From a checkpoint of a small transformer trained on Wikipedia.
Size: 9 layers, width 256, MLP 704 SwiGLU, vocabulary 2048, 8.28M parameters.
Architecture: RMSNorm before each block, rotary positions, no biases in attention or MLP, untied embeddings.
Training: 136M tokens, 3005 steps.
Each number is 500 + 40 x the weight over its row's rms, rounded and kept within 0 to 999. Layers, rows and columns count from 0. Numbers have three digits each. The size before them is the row's rms in percent of the matrix's.

# layer 5 attention output (transposed), 256x256, rms 0.0458, rows 217-255, columns 192-255
108:462517536521415571397500465501525518487497564473457401521549470431521452523481447553497463510504527423522528563526447448474453461541512418546447521452508406403576537518427481461482454513450489
101:432509519489463501422446542472539593461503421482518531514512483534421499505476572483519533469464503480515550500519480435448442500484478429478453474486549532519472463509449510496546508493498501
112:496615495456488540471542509546478537414450552535465473457525476507440488505476494503545497533474462549551503580546510548467503463460461524576490510471510508495514468496500529494536536511446532
093:555478501485507471462566488564512494519471505537483581491410469445494512456515535486498493463486522504510461448503533604508522451489561530531519516554515563502552517535579515617513543455510508
096:429520557477551518465441514506577465500519487517480464560485413541584563471494569598438555424539532480506482513569534500530491449516537469429457459504471540458550526518505508464555512455461495
106:504436512502497428574495460539490497483495485480575491498535580502485566504541548488526484446492512468505495531486499550485560513475543561457518547488478462465507517438471481507471502474498498
110:453557526516500469500522495498541557508510455497524440545497567547548488490504532545495485512442487452485483498419482532496535546556519463543517544520581518449497524546562523513439479444520546
095:537493432577501398514510481509418412540517499492477471533486528498492525509511488480464529583570497501517486497478422467546522567536491467508497449510470538541512446469499463504521510489494462
109:469580529486509559528495527556476543576525533492482453424495476537480426466525557592489527540455430501504493462498489513537544554530475515485481478505547504504484526555567430523548498467562571
094:492495446514432485613518570510471505469577539537480480479541456506525554527479489523467519450461504505452453479451508563485525516494547528471448388521541526502537438452539526428494563438453484
103:467508529509496562464516502533498556476449538494488503503447542472505520466470479532531465493402498533492480493505541522439513555503480461537509558469473449489509483470437498542511449563493493
114:477431526525475545541494552495504532510475455486467569457440485514543540471464428418521516495511457545478465455486535552524527479520542576527507417499450419541496459534529489515540499515550462
106:453499529503560446584488490527496473495574462473505506468542592553491422525524523526470526547530535530459513515611547464392433535524437535509494485496484494536501534500526456522535436574520450
096:443447506494501510506445485428517490522485417473504507560503546507500495518477476443502467465475538532495528503515500527461501561478486492533535462445497447544458463470449463496516427581532461
105:465566446539492526510521498531479475419475500518533491590557533468530512525468489505521422465477514541469444653523525549519481438528462533541501462493502599469524437486496560515505534595412463
113:505475548563518465520539501409431405487589487546459455395520496523510537483522440551493520514529490507439494576502517468519480533521536487534495522539473458482522508432530479502501559456514511
105:564551507453459556487520530435506493578499470547485500570496475446574535538480472482550433458460562541457518539509527503541446482439564509509503503497466551467513473503520517458478512565455507
096:483454511534495448556493510552409523469535610478436455467494538566545469484533526550463503505446462488509521594506496537513536524480454486493420496439476457449500482493523489459510469486479521
103:479510500472535506471475406498524526486533523540463481432455494522491459567512489449512540524565438488550445506425486455519506530511454516425547493483534565461498491503541483561456510489440528
099:458470460557540473500451448539519466552523489524470432529473548532516479537548544507437515483541443531517465428447495490511440578566493492479531546498491543537506534468476494514492422506552421
102:437479456519471525548431498502491604487499506446491513507495517504518502469544559523517473454468486515485489511470515525450535528495518464512460542470510381476569563525452454540435469489485451
099:548535480522538517458541425567465419517487577509486453514504551455555522469530533504530482509526523503508446526496486546492487583523466473492542562481517499426549534458511504571479412519427516
096:530438486532498507432508484457498484531502454523545496541512590494476524527473464410533497542501525483514445509461450450473486554473542467554565517519528509482539469462487528495489478577476412
099:557485556468428429484491497581478440506485453475519466436509531499560530507530492508565462536553467493463487574511436530494502541541464490525512544480569460495488489459524464533526492563476471
091:469555547428512530486474498443482459414522442565513489471449485520501576537498420454534540551526481508437521447547512400501501577521548531475552491491530478496534480442493503528511550541452512
086:442551507399522589494488531507515534449471561505497466469532511540563503500511515507516485491433484515444526531549482501470486526500451526498489528499484434464508458509501507488499455490507543
100:501527514464488549444459489462499489492541542453484418497561578499553471462520462500478477511495471484477499539486523439504457562520455482481502562455436386497503534497463446451428379461516535
097:505544525462453555468463523543509604512512542513460469488498527595500496551439450543508496407423485460462497455475503527473552503501467490485523475547605518518503519566542509542481507543476457
098:513500446515535476566519442390548457482495436497508573544479555458482548500451469492493453582470525491491445513492505551579515529458449507495530556529469552533484525492527486523436557542516476
100:427496523527469519515444483539447470513505495480431444502547498552453472558471567519500484423479467514517511537488549506420475518493460489520502492436521444446502499483422475490465485495450472
099:541529530501494513459534464501554505475507499518516471494580494493451464454487508565528479570486496425576528553496488461462449521514580529531522535551570539497574534484486513537499558463434527
097:462471534553461412521539500500462523438471519486543513507422521500460544523473488475460527504550457449489444541438491483457449551509432472461522483505483521443526466472475469509542469473511479
098:477437497487412481455510499599483524566456544466449535500483397481516451547474523509491501491534486489531506482523460497547494427527470503495443490444492554519439515600460500522535525466434519
100:457478558509455447516467523587460484536466504530442448409473464533439495525459493556440477499534474420517542472546523532491541554508483487493452488454485386482510503476481445401538543484482549
102:456454511559469471508506435428485539472523501580513434519486594433474526534473501495483531481470451465444502516444493467469502571543441435478578576467502420499545498508466484496430479453473514
100:563457510565526446475538420563433433512514501474514502500480485467541516412546537545504475517582497508492454501571482483517504483446565508519488481514474524462519492432481485566492520450476439
111:482476496531447568436510487524474526498452507468487464498502449510454490469479535515472472485469498461569481469498581556506470502495604552571565542434512449479441440520449523615516633515448525
100:528474541444541492487498508464525541475541535537505502448507484480499486443462506478522546469520514477409538407524531498512520499495581548541492513525579498493529497516521509491511519453516520
112:466509468520543472450476466483520530531493524542501480605427536515503534465521518469423522447491492491531454378464537536594544532504514526449508503503475590494485465539548503456470497488503487
# layer 5 attention value, 256x256, rms 0.0369, rows 218-255, columns 192-255
096:548487528521465463468557497564521604519440483511499555549512436464581504542494473477473499464504544584501447517479506427463457469466513503515464526529405516545520517487473488487563502503504506
105:506420533448514532490548538544588481511522499523477491517513485514499499509520612485508489529547498494481518558475486441475576452492483476499492411468544459409525495458452491523449495492534490
096:452541515471548514453505508505491544451457523471480431535501493546446496475512587445500496546467450551420548506552537494522478481507523591484524500553507493455474495497501455499519471551498454
098:509484501559551395551531521543505519462485564462532508531501529511472437557522463510567545514503531573455617504517532431458500512447520460451483463430491522467475527541510455466532514511458516
100:468539572538482500571513506418558438477514532496488480430507473416498477509448559513487541534481472483454468477460546499511525480443448504500498579479489500540481498498542548468469567470469506
100:472463508494467507516475499483508601478521511606488569537549596439555422474480553418511463492536473502474482458536508475480468580514538581531510559552459503554477506516467549527549542520499438
093:485519498517555508460504525415468494464524463562532472496518463591600557535465495478514500529522440429469420510557526469491478506467504629516413500497512467467505484471496530498511510548465456
100:477532532538433497478475513497528513518458499597491532568494553513526456512514552468505470480505455463430559500605506501566491563504496558475527459549542492424541515513481505513546484496440477
086:492451460549531463552469485463543432465534516454521480510495503513414524531517541540576599481483517443420502516504563429477494488496465481469530456515475542577520460504558534521594431510500514
099:495530553430519529518475509494483563547551510419479491473476451469485480498499551477473467493517473491534486544490433541441459548513476476503533436510531477513486554510478496475449478442582467
104:517535498486486374574457518518473472495475479418503458456438357514436507532462486530574537515419497539506532528520475491497464467506447497505450473572494518539487529479502494518546452495552477
097:559493452510433493585459541471481527512488510526511610457484549503561449477495413549442536492604434453481503498473473522475457457487494498462530479534506499386521546511535487441480536444501487
097:525575551522489445473512435480455510442472497473545510464514476481541482512421493488466542523521391497508488514464498500414462510492463426556552468522496440539537517475451499495477451390588471
102:490407524475592531495537481463540562524537500527511467504548537536495485485462565481551513475550552463524541532448486518449568468496532450531497481460465502395500439496458499504514455455549458
104:575467439515507517549494491499524515446521575415463522503494549517457527459560508554481511498505498467524530479570532452486461531509514494479517544552450492513468576584513472509550511558548494
099:568452492511557522530518438549550540490543562455486448501500522479418483522512512527522541513449485565546605515504543458454492492469494453519562551474452518563482499483511467530484480495547527
090:498515497489457468498456576373511457497533489524531498538474493534495524439480470539535496453519431454462498436540473552484483444453533524521476454453501524423472497510494533459473498497413479
100:438516496465487472517494567505508437532468479488525549476525581486574555552520471405457445552503549485558417519475509552560561489527541521509476517487545539511513483517446485485523510448531487
092:491626535527467479490470538455427511467468504526530579457489498504618452543441449453488468475576455498437522508518516534470462539488537512506524552540512487446487525485498456491500474496485508
096:478557527489439490553445519445531479501517516469481544494475467422532451527503530491481523474479462572451438490442511515513444506466485438520563440466493478549490553551460528468524520458524553
092:496536483431503551508495539508470452521549513555502515462491592493513496528462527484454498559625463493460540511468483545461536493510517453473557467419545484454500526532484450505413558502546519
092:511528491488551549492515461486489574553540503464526487451521480514478499487485485472418474609505474476530454529499497483457443563527518513541461567471443502614501507454468491492520474513551496
092:528499517470472526507531518429503461557548533471502552482490499472412469498472455520442463508519520482439568442523502506516543535479488535446474477458486526511508515479532548503507528559520442
088:488392529545541538557533491535486507489502539487494583523511576488528548536509539510498490618522485476558504520482480479491532561536483474548527536556509463583495514516536515470513516512550457
084:478427504441508536523494556523527505508538492469485482507492500445482480502500462450491514504526512544638579492443455532488549487506496386553516456552571494483482500489482514518460495397529500
096:491497471462449575463485513557477397568503532597455501501520495428510448551477478514457455494525543503491508481490453553561472584459521481478502519444484458472497539539454495500448523499466523
098:490478520463471570510487494576514567553539458449498614492509599491471456472486573443484458443477542511535471481542532432526515529530549471512502440620544525569554514485471499492490476455531486
091:543522557521541521566462456489512545466513503475523461475516453503485525433489508490445438485522494490591416471560522489479497550511500555516522551472437451503478491558496534602434494494542526
094:516585535495448539472494520545506440505517445453527541464477513468532409537451530523495501463527523503505433530435468490521518450491487336524510393513555488453505521498483485438449502412512553
094:505523466456453600455591462567524568566500499539455584546541565484545466475569493491502446526533540523473505521486515455519512529514522565538497576525537502509516530462506517513546496591562509
090:442564618561480403552444517473502500469479510516507499463500401482482536540493539466481509493567547463451453490509482432450505510533477524419448518469363491518480529551488508487543520476504492
092:510554540482476462428530501516453515551453506376520517516483380541452496533493451437528490454465502562467510511536490519495507448507514511504430437497510530429475502461496477483574452467441482
096:436531504529444489465457549453483510540497494389494605493453460504537492454514508529591502492542440494437440485553531464515518563502566519505520478509553428519486510455497476456528481542505478
097:476532532488492530540501494505506501539562483379473551494533584470501514503525482451449429542520530518523432525526476502499443545537544494488489592497472473562449522531447526512494537512570502
098:494542494534531516487557458450462519472501523541467457519494512507472506499546515573486495527495488465379540499513536466529466515472512586482460473451500451427486512500550468472490473584511518
099:516558608490490528506572520615468447516494485455419499528524491529437492546526491478533465508437535493520417511506483479589492503532507501500459446563618522504475487482461486520520429500505481
096:480417467525493478494508472512490409459489538500478507508522553388405425509566479553524562561459540552454541482520511502583536492516486415489546565530519540588494515554592475504552493569526533
100:434551521512572437483489534520467520491479485538501488531556488495513509523456564432524438546463466496467453506569496486500489545518553587501417592538558495551514510502475507514504479566490454
# layer 5 MLP gate, 704x256, rms 0.0529, rows 0-45, columns 192-255
110:497488455464526473443557470441450485498470442454547521467559519543485469524486543500558505489484543515486536432534445470469456504510585545488521461589493526431531445496463485495519550527521470
103:546450524527465474517547465507457412486440536566546490454480497535500502469452503502451533543512456450511532515508489481551525558438473511546494504476462570543449487448464575540498471506422541
110:474464579526517566524487507536509482431423559471502531551495575488483523528528528513452519465444468453507427563525483519500468601445437507471453477504511573481438465420520597521501448464521533
096:500455556505550525518503516482431537516515445418450511507447470516448532516531523520536498530489522515568515449462516544477518545576472496473479454467493534462494496448454476506466559483486489
097:494499501479564511548519490506475569486495509529448529554473507432506393563478530556504550449425489460474501503440522551579458581487453518551454490408588498481491432442563512498447515476575446
100:482415488491467505507510544490486560520499518453575584554456573515518513488512570521565509439556593477504503524511501544432479501545521491437403544515487460494506474505503447527451559562451479
107:560480545508477539466552524472484488512417538517517559482498488465520521492505428449529527541476560533520465505465503501560582512460550532442567486460530551555490511492498484508520500507499484
101:514578451480476513457516469396480569517449496497457553513583523508441484437480508481487483434487536503460470494530484494549538524452554510460499509465536509502557469582491492474505539494502460
098:526536509448472475457506404523439481521483499541503563488437486532506545511483487528444484524529500413474487502536520504475468540430494526440513525484433615413436516441564512491458543485561534
102:463556551467528557509484554533474472469469529534512477461452452454493533492524538419484522480516508418519421585533461503547506501494514454527559521473546534451517556511448444473484493482522590
101:496491446572461528501561503465468506463498524524524509485565479454430502498532480548501430456505490499529549469487421554505481453436537496476491439509494466478532524553532563512510566522546543
105:456470473477509527408535506470506532491463526489548534485461555515496534521508489407515516560486525507563502460538511509526503523506519542468526543490502538480529504479544530500544520545518526
106:541473468464555567458524523475465391491487499472511563540441539518560393518573522519545552531475536471522502587465508495539536533504461463533530481493568514429423543492512564513537434511479474
093:545476399520496500496545506533576563491479452501502530476502446488552522471488580519510553536560461476440514517485539540454527526503526511533516488490534463527511569515508521456484511488457531
094:478436504530466513546526514530507492479485449569507436511440547466543515490482527511467525496485518543440537547433512499515552543487513489513555473523554560529502481531482548488478532535500572
101:498481514467499530395553507570531500498476497564569512500433470448546460538445420546487485499486513452450508508500484556507572498490532451514540487511489516536513547516506513524493445474505520
103:512586527452534512469501470501462532474483496543516453495427485497566462519450444542557528468496572458469486481523509608502372431511498548542461519530510552549454474477433421510454547501498521
092:449486408532516508491535510497509569526471518489522504522571458441514507495558491460489477422512486521450482485478480527518545459468604541464527512487533520520538616519510477441479534536496474
101:572575503487428491448500525524433486477432545493531529461511445531511529554514493531460386508525521531474478497416496521573477510504527473469559547520528538420433502465589489464540498479493500
106:559459440444458511478447562478457564461429579504512464478469513475472439545490548512491480470409510488540543453482496485540570523447509556504522497477521506552424558511534590546538452449457521
099:467488510471524476434471519489488492535511494514537533556536488486559535462496532482526499486503511496508541552522452592531492560469489501503480525546512562442447563507565520530444548467438514
099:498447559372593548508493472515462481475519482494517422498471493475459529514499504465457503494565458487530480530515496537513523488499536476442432504522446486522451493522480452539396579528429523
102:461533500433597500496572477534453484593486518517535533544493492446525459478519531496459557550478518440485481530457486483497592524494472465529444512508519539546471508499488544452517447570494439
086:456512548510501527490570469430532500477410496467575484512496573487572537440508536475430498549515435434584452555501516489512466517510506566487451470456586525554407514557457440415491490499486468
098:531465467561512473538426562462566510498460549478531553597455520539578528475500448493466507527501494477486459531517494458512501483526455449415563449511475543556478490508525494479541387522532463
094:501417470497486416500520525517493522489459504470578516465491501445527574532393515435462564534536548514530423524547463525546538509476508526408503491528535469480482472570481501427506479479466522
102:569434486559444410490513493524514542514464477496511486551450531502488559547428473517503495502492503488519513541512487509540530522453435438405482494485504471524496470574457480448491483495502496
109:500444498420432517520501472457596518573536474468462435513504498584504417511497504499522539471472526509487494498500515481503461514492520524494496430490509468483480501575491541460568497605445530
097:466441580449581555515581616466471499424565457491454453554504478546462485502477435447482452561517483495517458550518520477494470508488469491469513473549525519457482462440471480415485546501520487
098:519499435470490575439538567540515468480480518555497506450507462503501466493535458462481530452421560539471536544450499498441538483532544489503440520449541492551559468499581513433477437557482543
102:455560544525553457474537481496506473501482504469597534521448485531507535534476588408478467470485552430510474457545484542553470611518537401508494511495453514535533511443554502503506497486548448
103:455554477508507490419524519458493464508434473542487569513541438484554541433498464532423513498563506464457529580560564521576480560507507546502501429492610551586474562466446465528463531494440475
095:442461500476460457512508389508479515518472520502480513540478515474450446440572504463480506530573513498562464477457487477511502495568476530483528540480404551506549464503599486449536459513466461
103:572516570471437476528533465461496468522480478542513454579485558544483530522474505556445539515491530436477491462520540446500515533496516458456407488495557571512490510492488467460466472529498470
106:465532578513455471506529525390383472496476504598514452465524569477475430438521493486507513454457459542537514497437483484504490472504554486425444473515488538540451513505481548543529474508505520
087:480429496421490533509467455482491505461509522543513521568581489493485452452503488429513557448564545531489482564527498460498480555519488508559565486515466504479432527520522469472539534513498506
093:531466553506495514405470561670481529544467610518467449549479453474466512440506491480539482418439499517574488462498470442437592533512500541540529503508534486528460473617573531469498460437495509
100:533557457550449502519544553454509523533539504464455480514469542484538425441523477525508495516437523490529584485528567410456444460531508509409578446475568525494522500511537528519498453550545550
103:578458521514527465480437478531504566553492408500483461487448439527480489466447473555488587452498515519439420523540445460469502504530528458488463491581527471451451443517455483459438517509416502
100:467473577471530510512515553432431443503492534449520467451500460519459386517509479437510473457497501547533478464519505518457559518441474506472517524472553470481523498500467490499542504486534536
092:492461489472435581517541552503456511434505423442469465513469445596456490479509497534562473425514441553512548493551488468482492402491480525503527521524519453497570516539431418422492578479526521
098:528479550511473519444533512530513544511466541517597484521504518525561521529490512493503488483464515423505539549517508492488467527530534442518550583418492465571533486482588529564448539555531506
104:497531522501515511415468473498468524503515434537516507505466548500534469418486560517470466478514446520528486464528534512520471492544552571476551449502523570490461522477528490514515506544457471
092:564500456522487544442518444437440534508446487543481473569460478562529499473454476559519474501462526495492507485476571489550565457488507519470592549529502518528507500496575437517529524527482516
102:476486480502526523486546521520500526418481467488492551556502419561466489552421469544549533468571540446524505491482468493526510466473523521569476486549589488580527497534549517491530527488506499
102:538482436472588458457500437464494409465463503509506486609467484481480495541525525533445520493501541513529563505513431502589467532460519529438498519485505509495556466529463477474537573467484539
# layer 5 MLP up, 704x256, rms 0.0527, rows 0-45, columns 192-255
104:492447510477546499482444519468482476505516457486570503514387480514553556449520506590468438469429536525475489551498497529500437528505475470472432472479440469540458500437492464476577516583486509
102:555555539538505475512492432501518538491519533562532493507547482383526465483529562548520476428462566446533558424468499503480504452507462563481472468556470497514409552500547541578518466592508505
107:453569430527427518519477517417519508465524514499490528496539523480486539418468492512493565401490466488479552526509428511491523474457480560476564529521509440435475531546526570534523501507464537
102:495487528549491448530472467516509445514439435459461503568405465471519481477502506411487525538517450500570564549503578497498551491434462455502530501489530518495432500504482430408552531547430454
097:508558542525429547497500595535475539408480527582500519495524496466506499520478543496500450435469486535536482467515541516528453477538523496500430501456418503549554532452422508446497452478528443
097:551473501463579541404432490541500573520483528483484574484460519497504512533484484458519495545452527534492472475457468531516557497443489521517569484455502499467503454563506476540565516559466507
105:496490497492432504499542458556632584526487502443462489515448535471511478479479533561514492595513486453582487471547548519431474477514536421520477506508452519461473550448445485563433457525481473
101:485563437453493482489495443492550527429481477541531520511496470471506514488464539499499485486557450454466513562498588509484427535543530504556513600510439478501455492403534428470537522509467505
097:522614456459489399491520408565437494386454460489447526501498465489470502482481487519492533510487557504524471465534508448504573512491388560512503487556471546439437461536537512513553534483467579
100:509494498504433483511437539473559457605471520428500510446533575459482437525527487533593430547506498536455633420519469509525475514489475489444520472552454532485499480539514565468499539503452518
103:545464439501526521547446470510477479538522496419463477496522480591510499482524434454520553523519491505519507489479486520532495464532471473453542502472520532484515539533453517371486509534502469
097:536604453487547600450585523539417529484493548500516483464547517516494522464493471444480468491481458544419487492427413547448485521535519447558495519435515516505457442503525536555450460467466489
106:540525533393506565476495487568476486550483473485476372513468497523577554471566538485534484534549533516549503484492486525532547532481500536501400483582458542542537474445430439505470557489469517
094:483488470537481470474513498584536574564568489479564481552436509517485545499514420464414449495520554486436490554510500534515443517522519466526515478458577458487534561483461481528504467531488474
096:489477486497514470472531500547506566566516571463507490488471510506489456481506489528518486525499483455530425468550473537493483426477431506495493520536525443437443494566493461513519555528412481
109:495464576447584471513448537503572450474534515513486455545503466491501559482450474501476556478460485510494475482492471527541496479527514462532473495491426551487584478497526535486484477461485518
104:537458537537425483492526493561447550501550554542452563518566499549591484528530425476461509514527544461452539501535469554486476503461476451537525493520451503428511338529523464471521508435503500
096:564507500533526502523517507490489457500518528564512489516497540539497475477458435505456520507481439469519482475551456516552513528512532497409508501569538510449480429525507516454496472483461503
101:528492517482481487440506497530501544511498503565525465474578490464507479520532539420495491458507461450417465541484438529533560423509491421474505457501620502486546492534461503565417548478510504
101:443529498492516492493507548512466518465512462433521536490586439533463491507479509513433475523506529474530508525473498587490481498547483536463509386526453459502426424430450512506439599555482454
094:421525491502487499461504468498504451492494473531453509565424422491538470617480510597484602452500487485490455462446494494472446504475547555542498479547459497471548542526552426473472498425452481
100:516501433462486556489491497521511469489555434447530511530546501463525519544511577465515516497471454468458530538558479481506485521503524485546547506422477466577550527516558603541520424514540511
105:553511476481507495537582493562513487479522495511532482515519535454430514468457496481470508536505571538463494507457507485472521526530505466529511549506511517550541482431451567529534501636444458
102:450544513461551501516450407483447570476487520542555527533489493488520487547489504493574498462487530558442515563541482453550530550553458465490500492495424471476526513520538476569497557531478531
099:537517499488537508527491487520526460465408545507472556468523441461470490465556464534559534452490467500544541536433527536522467477466526531517523530458583562488510490470535522541519539480530480
091:524450461500517447541498513524491531504496494463545534501513482427520535523421514515459548526523544552549452490490512591454476526524525551475468584539453474519454450519489569460537448542515459
102:563506545524510453556540521509504427464486434497382497548500460490444456473583453497527425541456452502478484570485508472459487509511527493540497537476539491511465460470413554489505511522557503
107:443564595435600491489515557428472484486470493463545440501484483467547470492458481450491491511499536503489560476488496439449519480467495460512461518570410436468464426451553530587482467477503513
100:489490502538483513517519526487477556467504523501495373549522626523513437498464520469526524538465508525416519502510504459580498422481433504482475480506432525429545502489516487525515534543467499
097:461489552502405450521483521505516552467539514523512475460534494439489521426515485468529473516483499451542500499517452473524478453494461487538519475596530510478464476553447522509554531443496514
104:421546502525522475475500497520526504487424492571525502427557523527513489488492501487490495472470489523485467492481487496535420459474547619441523484476487528398474512577568508466450459478502503
102:528533542481434503524557523513437534429501542498463539495546488543462526439455485497479473492482481449486522488473545616485461507440523480512507515490420529549500508385524549467479511480537451
090:482478472474520495515536490540461551479468556504475595495502473482460529494464555553487454473486452501591541459492502496517470537470468533448512489594459510533546536526522524492484526515465541
105:543532444434472462539481379508458503519522460502462455465492507552401525467483515492411530563499500502495502462492488460433460479447490524522453475530498484459480555506505508492452559437428443
106:488469484450534508568549545514510508519581477412482493414494501559415544435508476471537422533473534460477446542504480475526523438504500528559527502545508505395477519532472505395548486483497508
093:512524477469489447532501529472490510512497559513509433488503535470516440478510510461511526562514522495460494515464453500479433547532453509504520519438495422499534579488523457527537445474541416
092:496482532496465480519463429551540440483489525421503477530463455448547461543504532534563440418451483530460546473469479514563504571511445514489506524530474544558479559501479573465472512496497563
095:484443582483532527487516503522454499445483533517516512540556491568519550485452495439509426452585489477476509563483526519501505410559498528473500613441420519448480471487487482444460510433514509
101:372533455519500497495521497503510607459473496436500532522492495517478517522483536458515495507514525535529433503485522495413531494506584474547456480494540509486445481536454519493517578477529548
101:497470473516497479512531444492493484492484509475512420523479484401472532480512464503442523485534458490520503540513418459516438563533483428481534475532505494451533488459492527496504510516519534
096:491543538526437424450457444451497506583464435565484495483527525568483526540451500388511565550493467493538453480563496399465500514512529481556492548418475481494493486518429493515483506521497503
100:523485550526574518499482468471500430487510462479481472500444457473551515555535466473468466530562487564486517499460499502541438519536466552444543560492518469476493546522408480496517547466458530
101:466546553472494475525437531447500477527513428529541477505430477561565480424478432474576453444452462523492520511529514501431517482492448508491450459472594580554447536460478559536506498465471450
091:530498461449457513498544539508529499557495512459496424489519476480467574462482423397555451493487465475525433515558573462502476442579504509485540539541564547530462510459484484458517510459464575
103:500626522471488501540539537498493515522493476481504531513453599516458579464518527521498567564455565471526498466527559399463430494443486499484458530575550467459406449531547541465509528552495507
096:485547517548519498485470511423427481481500447476514507525473516508478532497553501507518504513519498462460529537473467499474437526505504442485576450484509401471521523487529445500495470474527493
# layer 5 MLP down (transposed), 704x256, rms 0.0528, rows 0-44, columns 192-255
103:589491524456520508502485533489473533513487532526464456544546517482432451524515548468563543488538592446513552473512560525558490501486435517471516563506521538490579538523470499562578551551535460
101:523498532491556476499532483563496504574489528377456453545533501444482424519452489472482473508455488535456527471508521439460510565484527523446559473470545504530500553512498476569470484445503537
106:458483449515447469557503493486568497466424561453532585500531471489513534549532487442513538423489489501471491498571452467502544448494508477530479559550496491508468522474493524497609549497480529
101:532469465445417487489503470499422502495480488510502476430508463607571488425579503516530459533452529373445476533468509494493528426469498453532478478504437501435458450521500472519509460470559525
096:508488533466527481481452481483455435554472504410491452479471557547474475490525424458499467523561454478432499496504459506443558417549485481460473492509468526434547508552586464531506548553492546
098:527447498534476451505564506469495501516465542570472487543483446451486488538564519479432556487490491531517549494564521489562521494422515513406497443553495546459506436522521476514532479557520470
104:494494548507542518468442541497548560459497491495491490488516536480521467491475542521476529582477546503550438492531519498463544505574467465502549511494491483510503449477493504467545491485569530
104:518520481454470478539505469461481494459562543443521447450580529531492513513551475538517510527552600518500573577498486546528456441451464526548466500570467559525535432534460543467526567441526510
092:457490511537544395555443487532561484485511452499534551511497517493507418475438501469434471511492547538459491572503460489547552538556462406565505512474547451482544457560464447544513521466462539
100:550513492489449526469468471495522480553457480428561497540479581442541576490483471490497518465502503515425526468586537428521525484539460488460559491546507531506527491493529509521560463541551491
100:491465552433545493474551412468505467456505560517502541481512485495494448503526545494474560452453525520493512519501442445493440503517516435489538467511530537494515485464581537502497531528462570
096:501511516457491523440448432502464482496494439507516529485471503514524502521448534530503546450491453541468543482498474514546440565485440507497485525460509481450433482463515615498451514489460449
105:549469515528541530583454507520545489422412457437467458570453502518544402452470453512633533492485493458526548542496566568511442551498437505553508516497508507506492500450539499493518463508526444
094:550512496497523480459422596418433587490465544480470516447512547485471517457475577505512543467482511443488473442500520426491514556473475566435531525485405435479525443522430446453479474469484539
100:464492567495430552524504488576470522515581424558534485529452453500522489437484545498487511495492573514496550503520536507493506465498459499487578536598567554426480452578509537464421526461467543
106:494432480506526527525486418532522487484485514474454470499484578523473480487489495504535513490511461496338453517477482459509484502548524518489474543474506503457536516454484500528589571547436423
101:463461463552499486594533566514548466560518448526491474516509486521438525486474497510459477487513479415517486482506491491534470516451550519534579436494495541494513536531544426475466497478522481
096:490512549463452479508493501494489533526494570485506489540524509498502428514471460527414512552434472507548518519513457541477550516539600500509440442483505405499548510512427516470462485481600470
099:506440452477589485512488491455498496521523474492479469502582506608563541533480488494478504514467517529555527477571494512498495519430519456468469523609470475497511483472523494546494597503519579
103:523555530503458516539496497512484516430463531521484575569492529522452476473471514585538476470484536520481590454477494449525558443479554497530504532473503548510501507521506486459527482493562441
097:485549487507512484483466448530639519514532559562505459504470490514557526452463531550450449562504518440531525552515534509511480529544481451568540531469555461540467517505508535494539571491548452
099:518486493455535523470476553466478470515486484517448480528482432455414516547578501515458456477530456476561504477515475474496530516503534594426510431479566542546512491534486488556502529557520490
107:537482469474485547485500451538505502439485477499545434429561522568441468474536493485443473473457486591506517544505511452550496502486528469505442513554493518507473476458449517552504573539488507
099:452520557480581526507506473478497550523419495560563497470469565531539537496535476436482466485550496524491502571513528426517472531600518533507446489430492453583513513498517439500512533545503469
102:533517515516471450426494473509528468471553514495501432413508548474508537469523579520498402512564496474503557494479480472455555504575464476482476526567489517535544517448522546513502518539469514
098:521533530563551536480469513516571487581551507496470495544554444539520505507521502570504501406518471509487522509459623500495512517485498526542377569503432411529495492478461515503536522533544462
101:470507545472492534531437485590467449530430503518533556474518445467531364485552506584502539526546544546499512461551459526510457569499455530520543533491508465513541485494493540498512478453491542
109:520430518509512565509549571480530515509510495570405469483503447559500398538457519520545508457557544471579580467520468531441505512489519513481493462481536534552491493496455502440492508531487495
102:535488485429469550516528519511483418592452540524508605411500512529508471564504566466464530543458522459468544554522534496516479457516493529502544427551476474487571475467475536534550526519446536
089:562456499492515512447487450478487481528435527521518493584456453531506442517465512463488612476492504508447518545500485480549528507496587504499531439529440589554490425502488492512472514495452492
107:491453473538493467553487532477518541512548475514410394536424480532474506497401511466565494501484467574497506485531488463512539444552489454512502476554501527516557509492483495472549487533414429
103:516422517464548540492542516524493469550537472475489502466477439477464436469545511534458472479536461433499515600531452494501480480533443511495520483503487470593497508467482491565552478525601586
094:506569466496467644514546537514523512469547513583449479487472551492466464445518514467476500471552518468509508446512509521503540525515535568520530551497505565472533462518533475438525490464544563
102:508541502549556485407508460574429498554519490531507472450496428485458506496448468412428451509529483525474557545428506497440543489531396567577457451486525477433478538507468486480521500510467556
107:554431529574529511510540485541504472510517510524513490474411465558492447581509473563513463502432630530511528495552603465478540479464453511416532576506523555523495494508535549419537508469425412
093:471504531543507526575527466461507557551483451465503512476442638527537525544516538494482446576471445464475540459519517453499581452489505500452506541456525527493492504488504449551506472459479439
091:468468472447528497494522464485499482478406463443565503523514559604516542483545533437563484487501483509520442463447458432491476470509503510485538509473462479474530387439507428511483465528533441
100:476475515543470487534504482486537498545485515539490457536523552490498478521444540573439582636440546535572464424517497459491485510452474506475486497537519471567511540491477433495469532501479537
103:530423506520470484479531523467449529515487497493472487471458442560452525593521469537510425545465442475473446424419502481458513475524496496463404539521498488472535469525428457557495400566513453
100:504456505477515549460468470496435495502419490540480526549477420512477455549460479503531506496495517552512505501515494483475497504481548507427550478480552535616445481540609480523445490482567501
094:524494486518488518452573486481465457472502529433464521504500489540550447418514499582460438561528559468512568468453458526476535461483469495476483528542444569467484503515508462448517518422504458
099:495551464457544493550516432443477476489477465436491473500508435545445437517530482409559495531546461518518529503522495524443468447455580550486518455463535564530515557421584472511535484417481491
102:545574528516481474516479558492467498527432428509553540516465514489503461501449482565528529474518527528462507488515493427460461511459557465527423480432573483560526503520527542509500527493429513
092:547508509547482473515461416521462551502554471567466480469460516556511508511485552512447556520452495525523506521539469497512517476541582498526528444462496514530534447541617485527487540598502475
104:547520510481518544525511513492548444505463526511460526574476417554484487530458502599431475517561500504539502485577588485494472437511562466518500506536509549492525500530501505421477548455509568